config.toml
vocab_size = 2048
parallel_block = false
init_std_o = 0.0
optimizer = "soap_variant"
schedule = "wsd"
batch_tokens = [131072, 262144, 393216]
Each number is 128 + 32 x the weight over its row's rms, rounded and kept within 0 to 255. Layers, rows and columns count from 0. Numbers have three digits each. The size before them is the row's rms in percent of the matrix's.

# k: layer 2 attention key, 320x320, rms 0.0785, rows 277-287, columns 0-159
# q: layer 2 attention query, 320x320, rms 0.0758, rows 278-287, columns 0-159
# v: layer 2 attention value, 320x320, rms 0.0556, rows 256-287, columns 0-159
# o: layer 2 attention output (transposed), 320x320, rms 0.0519, rows 256-287, columns 0-159
k277 102:113098125184155099131114142125172119142180131079101086109203099141132131169135145082070092155075141079095126082115124105122143118084105124080155180150174140144133077132075146060142145123074107165197113070161137065126147158127111151114160157114103104118175175117113106093109121070120160203167124134089137163117113129170171057175188152142090149167133122191136148145131142099166107123113141096157036115110082134112130123104112092162115155141127147176115112169162141054127160125154145
q278 104:085155175127165092149074134098129116134131179153148170121163205081145116085128096127133096130105106148134144114131102146134121092104096075120133134110120098133080139117136098119178137078122132160131148140166135096113153041122146161170142060180130173119122125161105137156128150143172132150140106119143178105170195151151159118089150176163139124149154148094112116175139116085111131184160134075093070092157115059176147156152117134137163117165139122080104115178055148118087058152130090
k278 112:100128111157183175149153091114157172067147113168140102179158170111136111114116175107119107141143088113158158128106112127110121074117128160134136157106048123125135131147161152154142161142094132160122126151090119183142134128128157097162144138113142150138149060070149070204091138093054155144125131122147091075108091126113159098188144116067091139148139144103074145060166141158141102072152087119169128149074099119153101116132132141134149205046120144115064139106163148131166137104121095
q279 113:128163117062119204085078169150191139209132118152148130134096147141094149099142088112119182109147117217166156119167162132146135153104151130125098131138079159168099104088140103144139149168118129116106070119131106128158183161163072097123134157144105142117056188129081129057148141138099111114125143126075124100111139138119112113083157116078083124130176135144132109081142129142104171132098118100167062124184158128165133097097142112116119103151090097080151091115147139175200109179083095
k279 117:044158171118131094140077094092162147118228086130120092160175133103083143129134148101160119131108106112149123169156096133168099139167106140103113160152143127106083105122213113159144118123098121115175112148118163087089125107129118111145099100084118138117128104191143126107174127137161124112087146113053167150179124140105111120102192087155176152127156152125124098146126118181143085136153161132111110147106133098092139198159096123106142099171147127165197056097117121199095131140128081
q280 111:163132119141113104081131087141197123157125151111098196181044099152123168108108158074079084154160092104142055110127200126098118137165083115181180125105137150080127099130098166157154158125107127117153061159142121145121105205118137117140101180162114130126115106129126123108119136121173092086169116176087137170126083138073173124171096161083125151113160142155108101120099135154111141148096120113141183141180123132112131120175204136114111102087138119130118156101123115092097109162116139
k280 106:087130065113192152114151094136207115139105125084142110032119131117130111146117155168111109116148160140069120145088092090091171127152114165207114140173141112154141138156148176139147094128160158104098141114090143105120090133146160143095156064107118142151134187173131096054102130111105092101094136136147148119160158161132128150112149152150153124145136169131127077143081153174113131096095094130121129145124176108089148117116108142128128064155172158104142153096179089097089068121097114
q281 095:138147144113154126123132133107131018121126143165090148149096145160151111130137096145140170123130129117087113165152118112156038098143124195059127068056106071139194143078148158161113131109108188133109125121104143145185155120170159183163111068119127112135109157104127101151103097130143109168119091125126126150116150157139097112136180152154127160121162134168129094089103144094073139151123077125116109046120161140127162120135173101164162185191076067131097091128051098146134158111163163
k281 095:199146091149087125112123115158141075178151192160103209120097125139156113128121109104146124090194113134149129060136086125151170109108091095120156143179148199147144191201135102134139159134153118130137179181131096096127166167117171130135120152136113135158168093120080078125152119148146131205085173053175160051055121166077117119096092151160135164115129076126101125158147122215099128067124154097174103090094129131162106169149077176083140177133165088119086182163123136103156118174078145
q282 108:075138146120151126132115098126109093123149135141156065093180131131172136119123136245143105160144149168132158126164136143174146156089091157138060141166101138152105180129146087153120147119070059185059161093151062140145135085118086134137130109146108133155139121166100143131155161162128164067153122088088116074111179108137082174176127117165132152142149069111148162121115149109177154090111194162108085136108129099127162122104066143108101174127168174152116092171144071200131054084119174
k282 113:123163171159105143116109137127069085130134115113151114132083127137151089136114126124159151112105096155194133160145144133094115133118169173133085136121114139174147167119155159153143108078136062143095151157107129122089095046080102116164107154109087146111135079132134123163085068151187149132137131141099151134077190147159131128210091133111143103137129120076107197066145085107140113139172120099114116040110102097082142141141172124141177136125158126152134151115104118096071097131126103
q283 103:175155114122141133119179128153191116183100167135136201107118088115140161146061126092104151117186122163053110106156119157095115117119162104117123054153145173125078131116107105170114148132139103062209145065130174121110085145149128119122161169195092121126152134111215144103078119070125072132127124141106194165097137125125112104156158164126108123129064096155136138157144163166126165139105070123149165080154105157079125125136168128161097146162093130116090146115113121153146117174149156
k283 106:129111124112136160092160118103114145140177165176070085143072150083082176081119157136122086132100151160125110102157128162173109069159106086179166095143196132121158155166157101127192195197101126057136128094114104099090145112120099125106101122108138142155063103161135102086195166145127111088096156168153124043153171140103086070137138118205165138146095093136109087187123118129141086130134147091048189139142167099135169098159154184120129110118106126105122182130064120075164107137127145
q284 096:131108060159139165072109073130069087137125123178132113132179100150108119144147109067139130201161140131095155097137112067156138095143116128083073064092123127166187149171132140181143098113102103146184118142105145098128177138168157112121145072107137116130149166132107149168075171143149150139174118110163163193123070141115119147078164137144101160065146050173101081112065097141163162108082128106126088140135085081129140186144110130183138072080127134178156127105106175109212129131131123
k284 103:122214133065146146109112146113119162128140078101066151141131129087106140126149162154128152092129149135118157072089101151080115095145059146124097089190105121188136150081140140147107137180115105112151140113164091176119169149130165103159110166136076140141110100132110102125105109141112124090126095063081152073137172150141153085118110094182162096138106028102118065069141202132121161145160072100146167093149161161143127090093145101127134205178167176083165123151127189077141081180129107
q285 099:160139148165136121100146135126097166109166108153127125127147174089141191131111139158154100137137143092154075156128139152129100093107144103107100063094156175083186115116126175147124143151097123065123175191143106156114096094135131163104145119160148112111156082137147122132169114085125164146143111171120139132154234150117085216075144053100147100173160121102114147133140108114110135122058135152106134121169058137152155101141189074093173182130153117130135181113110033094181113092107117
k285 109:137154116095147166170157134163189115139174114125149161077148156152120170134123113104179091061127084203090143117183116104085154134171179130183089131091081172111152122122191168070134071158137121086100097123128130102131150198098019141174205119131118108112164157088162099137137189150137149080113135126148139146118170134145164158099082142101144104112106131129087143112142153134065120080156145137138101104115112127185075077161119120100122155149112102101082125151146156182130156162139159
q286 089:107124102088118121128122129171102154099116175109165126047140165134099087214157135077165101138123152096131129149071136136090113077122107093103083124144110118113166175156144113166165030144078159093137124103128122180174093108144115151070161150121143148135114135156101084133049097125113161108102101141150211165081154180139142155117200143096097119122210165148082123076068126133131133130084162156116098127130143134151166107082078168128062134155128056127122158113116080182134156089058131
k286 098:180115167121183118189141133157100145147167159111137156139123139118114108145108129145106147146166147168135117075163102178152122146100106110132115112160124142149120107095122121121111137148140106159082144174186078165130143133080123191140104122112124099050144099151173127118182115083167112127237121089063141138156138158077108146086151104134142105103148120097080115114162132166125080070111172134133186150101213147110056084158076107070162164098082158142149091106075086079131095191155125
q287 097:112140144168109138140158151144093072119119110161154120094148123117083137102116161145169154140060153164127136150140142119108075139154112086091130091103114100169118129090132109128096158157176088119092125152180117139165111052111112153143074082122122142166064101228143167134139124093152180113087097135151098125183175150103086136147168058163109173078169090147156164136200142116167115136151052078131125083098119101150107179126108121175160102108100103169164181089117079103125034114093118
k287 108:058185130133187116173234111156125146159171074109147126164130153116118097165168139106099094090146109109130167063218062129121097187117128133148150092095109146135168133166116152110163145081134100155140119136128117169174178143102090116161112106096083133138115152038118148133095203132177063104114125146123109082118153157139116116105087154054061111133129069132154102122175171151112082066174158137124118070149036135091114150114069147100099153131164118169147148139156145148180092150192203
v256 090:111093082110116161151007127139169150079163199153152088089136128119067210150147075162095132152057192167170176113150126156151100140160097139129115182127141169129093111130107148115098168151111113156146154080054165129157108183161062135109098144186101100175075156167137135142141156171063093089157178105103131117118142104116130112037176134114149150182104141083100169109123098125122091131119152122071153104108088059121125144230172092121097210122178151140150104177113132153128189099209126
o256 097:112161149147143123171183108154080138146098127137118127135158112115138076132128157129220164122137158133088155135140143089083144134142122151129163136124080083091105105138081115123097071158157179124138109123151139128135168137101138156124134126114132138038204107145155175038112146126119161150126114152084087121159118190118141129179089085149113153125133127164186113154142110118130126159171135068096193093134173177067165078157091138161136101086141147160115072096157106167107065169145102
v257 086:086089094123115129105116079071175100159159119168095069110148185097102135095104159173102137171113122156139107107086110116084118152125122100085098118151130099116129098089162190078136106120114136187128181112130125156117151090157160162147144120126152126112095118105073105098184122094157135202121076080153113186142079143144135145188142116082112126132089176112125153131134127152184097115083105104125169201109172132106120099141132122124161177078164143124101193104160168085132124154133133
o257 096:069132138112118071160122195092062120139162141119156090166126109181174140130119215162126174133100126093066149129134122086183158124119106110154165110133096118064089120114081148104091172114200098108152098137092138116152078135136086113143066148148121154189107109139187120239133130145136101063081125179128096089131151118117144101121108153152140126111192126098156146079146145094137134205213105196132088145138173084120054166145111127130118098143061124129154142096103121120091119104127129
v258 076:106122138136174127157093161106112142111120078163095121172088134098148131123166073182122127124106144135136095070147063107094105093126078104122180142171142107143098163080109079059145094137178094122154157161068160105129117103097106158157143162125115177153100147133105070146167179075134109137109086196116144098183107160118083120157158099163172131086144120117164042169143171136162128160109078172115105095121115095169153144099161165103151128176136134147223049144118154143124073120110120
o258 086:139132109152103108106086138073182112161065125170131090100089147147091194134147151132113138101182072087157083158087186151153194100121079142150078183081127123095158089148120116183123168159152145116169080153162117168078136138054123067167087142073101054078168116116167102125089140122101111123075136113116117172088099166109115089149071138108110128107065135135099130160049169142115125093182159138097144128119171135151161145134152110118188135093106094138152136112146102115078163120123132
v259 079:142122159146119110173170184071078140171137151127195160169112140094086160099122170165099151105129179155092096115124100128136151094120139130076162183120165136165085133163126159145128098154102117132070204092134164160100141097099100121092106118147123160105142148125143174130081129188161089088179110085067141212083164134201120097117113140133120126170145086155155129138120106159114192146110130075137102066066142119135102138149124186181119100074163144136082145185151116165081118151223145
o259 090:150117060126185161186078126114212164067114172116140097088139098173145120118119136099142114081148115133115131123075158103123136186136142158184151160102145101150169202143155140055110163092173185151076098178163161148098119115179111139132152117125145101106096043175153152124149116071083097141106147124116084087140136177110127124142125098101150149077128165122117136168101093145176108171157129186182128150139169167141149152120128081074108160111086139110151097124123127150164143103127125
v260 083:147069131140101106116085140102166112098094105153099125121182170132148192158129061188150164137162150117139151136117121124151152106166166092121151145157070152131114090117102049155101131153134168144117132141174134178117126094128128102142179146095133050106173141104135086219146081150182115106100116093115081168077073144087099115110187120129146129150185105146078167196108121086099122115147107105111124156133195189137130112136091138114118119071109204188119107129184120149120105158129133
o260 091:142131152075159157124151120164134134151121158125132132131063090129202078140098134070088088167138123123108144111132109136058173163127205107153156070080148097098143090178084122098136109071094114083131076072117179127143102161128111169150124156175130112170089123132173178097109134121117064159106158152081143134131171110155104140185124162139157163139139099090144104066104098136107117088129128121143118138139060176124114102117178089113126124208194137080068166138153154122172162091197140
v261 083:139167178110094160138128193195128104135128069117126137211165128072161107155098135125129137119178096123158150149093116133122155073102152186101186152155095140174076106126082138134168140139081130139088129089157158137134103126094109117155151113130085205173098137179126101126094105102165104126130104103123136064142113133128096070146127092112128154082136134133140120073187149096104132147135186119110159072065132096136187130118150117167184147133126141145123129138187077082135144173166120
o261 095:105091116130158066140106144111147126155100121153092110120083120182094134161110146158113101103113111138112145083092118160113201176097120115117123170152106138096121116135170101155086126153140165087203146143140122126137113177120100095183077119123078180134162155134178101135109120181115173140152153102110132170120074072136155118110129083207113141127153130141122172128133132183131140133060105103147154183112108129140079129080141119055176072120137089135211072089130146171125133103118137
v262 083:102080141114107151105109150146143162131130170126126112141220054197120112128149134112145131112073116118166093122129110119079090149139097128137092149088156137215152120162136129129101089104142164118160097085093085119056132105139102110080154129150138139129154127072125109087094168083109145113112152092068106135137121105164141110110109082119123196115107129170118129063093125124154106150121152079127140153176109151133114126210124116167171138152178112193129160136058137114155142154161104
o262 090:128104121221117102100111119105132097184140115106122158126150132105124110118146106144233127194134151105094180092127116098130119088099081110051200148125081071111160094127120084119168159124122094082091173177192119103119130119153099149132106104156101096130131096145101110167123106117165150107149104121166127180096150185133099137158168162117101146123150121134127141139130124115105123160196163121061145095133126081157161156154079125173132075152125119121142083118191088166153079114171143
v263 085:139170094164082115128122127173180074044093105158181054117110162146134145117116140144135127116139109066120088167109128129126110144127103177140092200107126189126092126167125157143130082109139138073132135136047180095127153134162113155136189070145103182085142079049093139122149100182121168190174079184120129132123160106081115153179122163147111173184144113115076108118122117135101132131137084095102091142138154092128116169151127143149118118138164153153086149130150114193155101085119126
o263 093:080133124135107095114168144133137133147164107151159114092143098124114128156127111089167118112138098144114148167091103122143125095087102124131148074146112055125144155172163158095152114086183149132175060102179079135116156091070096147078147121110137058205175161153153125173121117033111132133081154127138120126136084119144160100135168123146194142048117095131131136144112087081161047099121122120114143126100116129120089117165074137149179144096083118151172177147150132114168149112107133
v264 072:102118176139118127132164174164134068114105123076156112169117049066130170131110093153169071159153096142151123160141124190113186132140116129100130151114147127129144158112150092068116131118152126120128165098139054151124130148086109064123096114185105193101131109150084044122108081201156096111148179164158062080119153159149045168121139125101091127079124114116124148118176127138143128129125170147169114137188086152137162106108112123071128087117107169062163110117120154143105109172187097
o264 087:154188144160131141160191116110084128141115172130157126130182184142104101117189144161091155135129123092140175155091114095152164157172117161136087150201107144123157131168094094111134094130150196180104194123157189143109137128134142117154095035115116134149171114145107134110102108100139146169118151115112201129101098155122128114117166120093148101138148156163155187127080189139102179139121064080131119149148121136144101135159133183091156179166158083150136113153101104142141163117115106
v265 088:126148120103185138201099144064166193208135128133086131114095076140115151139143143150123118064147130175145150138180159104107111104116160067158083080131068102146166081091116122134135097149134135151122146134118130118128078101116071086187097186156147054168110166156127107178110132088160108119121090095193092127068137137142116133139112157117141089125138179148154146099128155080115121099125107131140091124020143117111156170144118116095135112118127131083120180146157126105104079109135114
o265 093:112107086156104118130136096176146061116114117154143195133107145127149151132098135106083162145080143094125092161109146114196129117151142149147180186151164155142114108143062145182146143121103165106103069108142118137123181092131175154119148157107135086111143114141094125131149118192163135075145126161140169125166156147125129112155089150155146138105110177177122150103087100160148154139160120150147176075177146128174089111146186114110157096106146070135133115064064086169139150177197101
v266 077:115151159157115147097095127109142177081124140112142067136125113150076163116129187119154173085138175126093167151139160064140138118123118127129139159167115106123140136106113099140144137100093142105153092133152119146116102079094139167147057108154143155110126114154079112142176088141177148035131122163055167131098155073166134100101171191168183129194115100189159152069148138077143107131143129073132169148100172123092123107152146089123060088110167120154085090126116158171146103151082094
o266 088:066137171121155106148103134132155095088134180158166129108149116125093114101086143133164110112123124060126103167146134155125070157074137055128122132093156131106172050157148093125157117156161119144101105117066096100134113098212086124133134154154094102109112158145110123063111140151168078167159145082134096133150143183121155175155065087139053126150136123130097043081129066140092114152087141097136126122132082187115129100077158131177152153129094146109110106208125078144132097167156169
v267 080:109156145129064170085159156116111126098110105098158144135131064140072130109196146124123098177095109117161155135118101125165094122110109127076150165165151118070108092085109130082113131120153109153123136137144057147137147099165139146172138094121108149077086097144133143139207192120111131118103148117182139174163080152086119149128111102125148111151108211119193148181135148136180129112083180148172166140127110136155109098125061049078088133092111127085112079137177088079064066126111135
o267 092:080145087148203103147172100131128085160095112080056123130118164107154140182135147117086120101124117112114101129124128106095160115166209133133103145076105115090117151101116160164083062178149153126172126117149166121094116144116136139134105119090141120117119090052121103139130087094166133155104128111102118139201138127181052132130144182119112165123140096121156093142084183149077088157190038112104096162101145123084183127122140137135076132125160110115114159128089169108091102129126122
v268 078:109094120173110163140087168152137161112099107133117102134150073196099095130151229145184129100144112131133125142181121197100169098164130068138099153160112147165150094173176129128163107152186090081096116148185129138062131119151096128025097109164140135103137109043122127147112086100136107084106164097142109145129164159145164138126122154138132095094124161122147105108170123091143122205105134086126134119142152152181092126162105137108151142155141128112159114240154157104143102157095129
o268 090:135095143134149139165148088122138127073169132154113148178174121119149155146108154169148081144127121155165136094079137128150144114157099118098092119107141083161149126146147148060095116139118128150122168136133139141180103123113198146169139116121102214212172152218132130195115169179142186150164137098159151146137103127121146159200119127070102168098157102128096123115134052145070085143176152132088113096118088087138090123159132139083143130150079129169131130042142097102151151165138174
v269 093:156149172112173170107130074131118135144110153120090150124140113091211088103157047155117078128111078131133108151105086132110100130159133143100171107115158117121157137136156123094129134106200137085156081118097095134125141109075145149108149152140177146123091131119101126094110172103114150128095162137139103094167126128102180165153186132161081139133116143117157141132129140157143093180161124120180163144133058088123149111106150207126144148194100073152120088141117175159152141093061103
o269 099:159172121139102105143115182139122110128137161133108138074175137106109119111108139125176116169148148155130122076148078087111087129086065098174066109118163140102101173141177114234143126132088129155138192119182121113149129158143145119092138069122182119082105127126159138168138136113141092135149104109064142202120122089058119138163117109104109113137161111109176124140110104131124198071088091107127089138187160113141150109133166130122103166102092162102069126141130070132102119139144097
v270 076:191119127143105182087058124115135145048121130142092116100168128188153089134079098133121154076126155134173155167149190091104131161102187123121161126100181117067158141098108139138127143100147120119134116165128117137086058125123193171182150113120150109112136137166132085160149151034114191155060093161123046160173128113126183140139113141136141143131144181160155150087151112193126120169187194104178077099152112127146124147137109146092145108089135156065106099146144155110118105091066151
o270 087:081105147144108162164176066154094084149147129118162185110172090155132136107131162113114140116174142143172142165146199107116110118126134144100208087117152142114089064106104127151127148120061126084103126072147109148148142152137128135192127164175139199157166085172114128123130149119164055080152108200133125150164117084163116157166141134150110111184137111150110066147079191132133155100108113146100098147098129093102100130107084138166129120154138113108127172136084138098121139147094144
v271 070:058096167143174120127159133150165137186096103127138112178106097127140106180129179127131093128153119138135120123177113182161164163073156118113124101134106066102182129127122124119141172113170072148178125159160144137181107112149135055169087132107155166132144125162131179155091070125113108078133110165128165092156175158079084167141120187154153105179061087119161185110174160071115091120112095105199166130143139116102117110134135077048102134114068082152103151122123118116145107095109118
o271 087:119124136116079143135114090129117116112190154146119140110130111146082130097081114118073115125141126123117109150104109137145114118183068147160151133130153094105128071168110130152156143157126146129094126125142106104089192166111149127153159153077188128155137190052112057088147123104144173131160146108120144150126099149155087100115110104126123155135151168083173124150185153201076108118098132111122075094094138155166165167134198124167142167135098128093090093131059121155068138151143187
v272 079:086134142148155089116109152081177145108134109101092110138100141145097105135130114142142101095132161152116160140122162118128161108109166118056079134163150147104129095150094173139175141157201120150115124155115104149176125076106138128155143145134140122122147117152134141143169149112142078122083193144114128135117121188110101102162153124171148074121160173199145150161155103150112084104114136126139098097041199132107085083120115167133139037160099143049094121163183095128073053120168075
o272 085:147171054118094114180161147138099131096130145086073152130153111163146167123179156128073137180141095108126115146194106121128144172165098130160134119109195111141169105158167120099138047153137148132071184099115142111153101166075157133119131092102150111185120110123179060138094126201132166106131135087188096102119172195122121183077125133190174156119081139127123078120118088191126119128166157157129140131125132164157117161140136133033134118152110108125153113114097091057136183102113187
v273 081:127158135144081123170079159094109107099091090136184154136110116160075135156098173177134142089120136101122172075159165143143149137105141144092150184142133124140078123176101148150171116080197129097101130134201193059108140092149116090069094170147142131105143079101138132136138065164118083151144127129106120122134140121131103126106093129077160115119099122134187091140158066135117158105081124180112099124157192151111106158160149149199120032161160149142114146132170132111108068141168132
o273 090:133126129130161126149193107145140132133159138069152088128157153143132126122169083091157127092137160144122081140109120150120103142136123061091112162118115100121194137114167124071132075122108068201131112167094137164135152141082134143209178130118090128178142115195145137180136130125146163128108159115178158108143169107146146103127164145101121104103095122168111116182050168126157092171178168074150120078132114131072085174157088114078151129123079082100151108093090129112128146102159179
v274 083:079153196142170143116171115145105167131137135056141125095090108210107085109059193139163149141157101163099173163199157110146116140103131077066142118133139135089117125159165071108072130144125099175137140110142156169115149015110095124189099105087145121099117086171105121217174136120176123082187159160119106072109083087183114124139119121080151159144121134106086098098100099126160114144143100154185130156171158142163142133110091094066159127136137123138113088132096102069102142152147059
o274 094:163115166100108145125166101139123101132148147166122106128150184118148124100160064134073146106155190098162116081027161113064086169151116065205146122108102175171115108119059147110142087138134097133106116146144116066097159101117115098121118086206089109146092129099114114133121109148098107127127113104091093101109192144098099103116126152160096117176124081106162145202139071154177107169164099119134078137064143141140098085087118123112138112107138135094150074134111155168130142120133099
v275 069:112163168151103125135136176107175141147145131093128125131166093177118103136096101211156110099100125079073169121102183137142152133122188147156155071145144117170126113129146155100126121116147129133067128134153171113069081132143134198149116119085103141087116132108115154135049157152148162138077122084094110179145076148131089099138096075161113140072134119177172130094106108152137121124148109191063111152177148172176138058137156134126163112138101176147107169105143159094166112191093158
o275 081:137141109145167130096136098101070102118110154140181044195148139107170131152135118160097124059117087150170141097128101123089181129147152094060111169191176175129126112104133112130154132104189187109114151076126112147035142133138157051138139149150137137167142137122210093154171119121161117101121132118115169118152145140106123162188158149159152144130077124104104149115115194154155142170127137105106127076113140075102094157128087128109092102149076115110143139143141157148120135073112116
v276 078:074127208116103168115155124111119119125142120093128143153095093137118098119085181141158147086162183128136101192104117096099173128120154081160159084122152064091169152110141129102116078088164070142138135090103131152105086101132158147075107100112130112152133118063048094130157153050174071161147112122152051111097156151164082204151165127104073107141126171122159077149136096090171087171102122172205179134152141127109159177103097128132155113097143079114125145183130119128140099050089102
o276 091:149113107104131114137119124147097118144155082148120124160144151126138083131136150182052131152073118106150097162168145170166078104117082140179109111101108152114140115044120139187126153158111178119122161123119138122132182080148139145173058147099116137206097114160142128229116111108138122043089143134115154207107123175111180083128085107160144131167115129150088074104086130093123120131107161085090070095092116138124093127122111163136088156117087146117121108087089127145142131123152132
v277 081:169122164088143048159123169125103111161117160118105170080161124109137160125082136144175171126185182165153122118133117156055141069103170131167147086154143053143115090053094104135085101071192131137089173120162169120091176134160144130135084199114163128117142153142150097178118134120185083163144119168178124107112095158140094126139156120093140111107091137115155131153153143123136132206128093138137113135108139178151092072065100111170126083124085161087139056061155168143104125126112105
o277 089:110119098104092174107089130153162124102116154113152124134065135131138206161159170152053131097132072111108133141101113168091195122167098183139104166081131152184145113152076162060134130181092194120140140159107090161130146135157131079126164148172082169178190126135134123168072114198123098094123137061094127081132136096110116127146104167132144082127157109118174041106090060175152133077140163115146122128135168160065145169121100100098145172155181164141105184133134118104090107106087138
v278 080:131083165142104182123136121094116161083129178096126093082146142140121107166127101172132069169173162047117124154215180143129104143110097126129106173213107139120106141089133133080176124094129144140080088110116116144151145138142143165093162127130096110085145092147185162077057152156153196173203121095126149155112110112074171125091135122144094100134121137087107080110169105141191104169128170166125131164180120157070113066146174137145072105113141143144164160135132131119127128136144123
o278 092:109116148118133133191165150126142088126087125080113117191194125162119139095182113164138219113095096160101157116127130147116118184136170142108107123129157182129115190129161078156102078082093105046102159122136153074070135090116149069103115147085153147097147107169122127129137143105132139116102161180087139164221179113123158155117066136132146131144128109153148126163128158107079113153144152154183093093102103117129160152119134074180137121175191089099103117106062123148155094097087164
v279 085:159123125112115134053142079173146119147085122131114100112132136178096136085098150109056144130122080098108162113128143114142158100130118120111107123192091170092122128098121099129146152103183128105194134120097080087148071127146132119150164080150118141091082128110123088088112128110123190086141113114174177131100174141066122166142129109230121142173170129118129155084086128173168096085168131121115145157109121102152157112132131106090119157139141113116138168178074193105107096161063130
o279 093:106134115139173088157194093179058112135136171116129123134131141138162129137092198126194163158135123126154183081128140133090155132057183130131110141146143116173087125131143145175173106143111104141130092156157105164134153144123092134104112141108155119103099096118129086122165164140100109056123159161126145114175117076120086127125194063122136154135110084171099185101168110153042099183105093117108110113123149075136112148104192123150128077144083127151164193127104094138169109130140215
v280 079:054128106122160080151115115152121180125097171158130116185125106116137101118113187126106176147157136132161105095164114120139135107126116116203166122125083154168123125171133186118111077133113132084122176165128166158149111146173174200096105124134141108122173074137157161171104053132118084176154131110092165068123146111121136102139047139100150161155099071120166116073126095071141167129129103116100135193079180090121082099143196113157122165152173110134140163125168118161124153149114107
o280 090:110110145177103139127108133130160130112122107133158172113143107112088080128114069157112133070119114142074068192166189102173180103110118102135132174107138053147166074085172107094105161137118096107110100161174072090116169090129135097151129115146134124155106173141108138126113130083104171089166102111149120125141139171152185150133072134075110141051134152151159112198152091126059111147124148121111142097158104141110091053147151060084105133106068136152101114126129163182163131114151111
v281 084:110199153093183160150163150141173127187197137123156095107080112131127082143098175103129150105158123174151168164167159158135108109142165111125140159153148166097199094195111118093152157196130111124127160070149120055140128132181148131127140122157095100139138088179149106174080153149098097120146197140092148151125164105208116131130168207162132138132085134104162173037100118130098144068155133142097141132092155109118151167136071090124117136173123144078129153158149139168107078067140129
o281 092:092148131152077127152165113119144147118106149138088210173137083142128148097169125172104102116122151123121116085118087132109101135167082097110172122100146156140091090124086101145127067103103070148080104193118131169146195133125118103116209152069138123094117131105084147102126097149154097122126128130152131153106103109135159158144095100138119134170135056214134158113178146090143113192160109117128144154079109128156077088134140141073046157103133105183138119066159128099182101247094105
v282 093:099149130124233081150145155058072138157126103061169190168088140169102168148085179116116188121119093177137143078124124139121106074110143118137158162122121139166137079087091115102106138190091135168101157118159107162175048117179155141143088152099081085123147152177149116165126136095157141184100165094136109188146117130147105091166157176133110084120144107095177093140112122112182136071095153166108083167098126186141107135078088092168095131112144174123169136103198130144094115156168134
o282 098:135159098163196171111142075100181196139112115142120127134115068118159105142145102153107133040168136110090079104181112117102156167183142078115125122135156152113116130124037137134148135111123152120133112157116165112097113131148124083113133171183168114104100083125154151118095108162113105150086120088134122127086081085158132123122161141071167113093122140197087148114103095151073159115157143185154187150145083123142059139131135110065108109165097098108134086133141159113118127139134139
v283 073:129139134110135141131120086095178079115177133127084117139089128160099122133148106102180025158119110138119227092117113189101138128162141105124126127118161124139133090154136182088149111143070156144167134115159073141111095090086100150116081074102172148139101148114175051121077145122128146135162164139109161160107111104121094113109113119110116173084144123104075188048168110127058087132193150033134139121148102140164102085170124105078112173148108139053115134116159122061125184146149139
o283 088:159162119162120178120185145147138139158114136105110137152196083125129088122136158172173176175119166161125162138128118081184192155132111150120154144161147135101129110113102043106144115153165159134094198135126121146153149143103108140130124126170092145132152142104085185091099107176104145106092132119116126143095089143139132163158161139115146143135209120116118170052143115148107141097091162192097139105153110061067120101140038208090161075156160091132173057118154173138175102140068112
v284 081:052144162123152118113136100135128079144132166159175108076144115126106181124100170134113125133127150120166102080150159208152211125119147164082105181096159116133064110148122140115161092154145072153152092131110157165104165154087039104077087106090101160120127135129167104142162128126114146070145138184129106131123126138179116072142103167134177121182109175167098112126134103084128136187107126135112104090115176175098123090147092145139090056112142132163106156139114134144122140127188123
o284 093:095119121140122129153074130094102136119150131102074163134114125164116102094185081130114134138124161142127099126019090107098115134082130083153186103109119103123182144067110141057112092127200171128116194155132124139160084140126138210166120152083142170146173120107185108148090131123133084121060108070133116185121143160127124088126176141112066111134090105059124108122196144102106064089218129037095158118122126134139126159193191088113166114185114065150114078146177100095065165140157093
v285 077:140074095090136185141181119144129095070151163094138111114136122200106125119120143103165149156134111145110111076116133143142099141138124093078138101143154149078138149180122168138063138070128199097150134118132119163130137108168105112152052114129141071123123124151132125131157176089154143134161140114153085110140128130168135153047252128075074110088168130164160072129138111140132112144110092108134110174188089188103138099123138077122119133100130145114113122097114108149128169104188155
o285 086:044143129122165183097103088116122131146136109123058093161115160119154092105207039189167100144151166093128131152162161167135133084154158087108097107158134147143072156123082173119097084137125130141143155192111157130123115165071167085125122097209138183109153119145145162187152122150124155176144093069118118128112148196116154149045063189150153148156167084141175158132084147137140135124128202196130104073143099110060128085097134108172140157155170104127132164150114147112123118163148112
v286 086:154135118119102082104126152191139137122110139187143118077127153105180196154126148171186069105115124108132141145130103137097134158112133079162143101122077113155149128120134131147099134085209187137112127112142146107125146102117080080090105166130132108067110106107133160130151146087101113113175080150158110100131192081131148162123197107111131141127113114102076079167083130081177084158098103124130109155161207168126103108117188076076120126140126118123112124131119113163182167115137131
o286 096:050166157118110164087162105129112162125136108117157074183101089120087164089128160152103146148157067143114146100151170157135156095145076126204119124108119137205099127144090098172135083182051133116127076149159079120110168109138117138127123144139134175158148124155134154090118164184174197117128131108036104103071114099086124119125125116106130116132108177151124135156136114146119117136125124086153097114085141141140104131164196156175135111143155168141158115140106091204120033107129181
v287 082:210147094116157106115093147139122135137131181169185111139103126139133131144114175093196084073136121150105188083075132170116129138117151095108119098144111171165095125214182117165119094069138156094131143118107164118079187115117143104150182122179129128077165132101171103105101078132130108156126099123089115122087092159155202113134062167100205170128061135126118149145131154154103118097126142103109111089108159112107063098111132173165207147142070125152114141095131184109116142186045101
o287 091:069140142105107181155113113110141134147100128142138095092199139118187120161150105109157099111111175115153080147137117058127145084100121130153082147158156108125144127117146140059145157172112093162131130180118076133124132081151118103127136155118118097119118062171140119199179164126150156088108139116103121133179111121163087171119174099118114172138155066090145111104107081143188117112126145107156120121096101108171098117152077088123094124130094166118142090134156120125165083116127153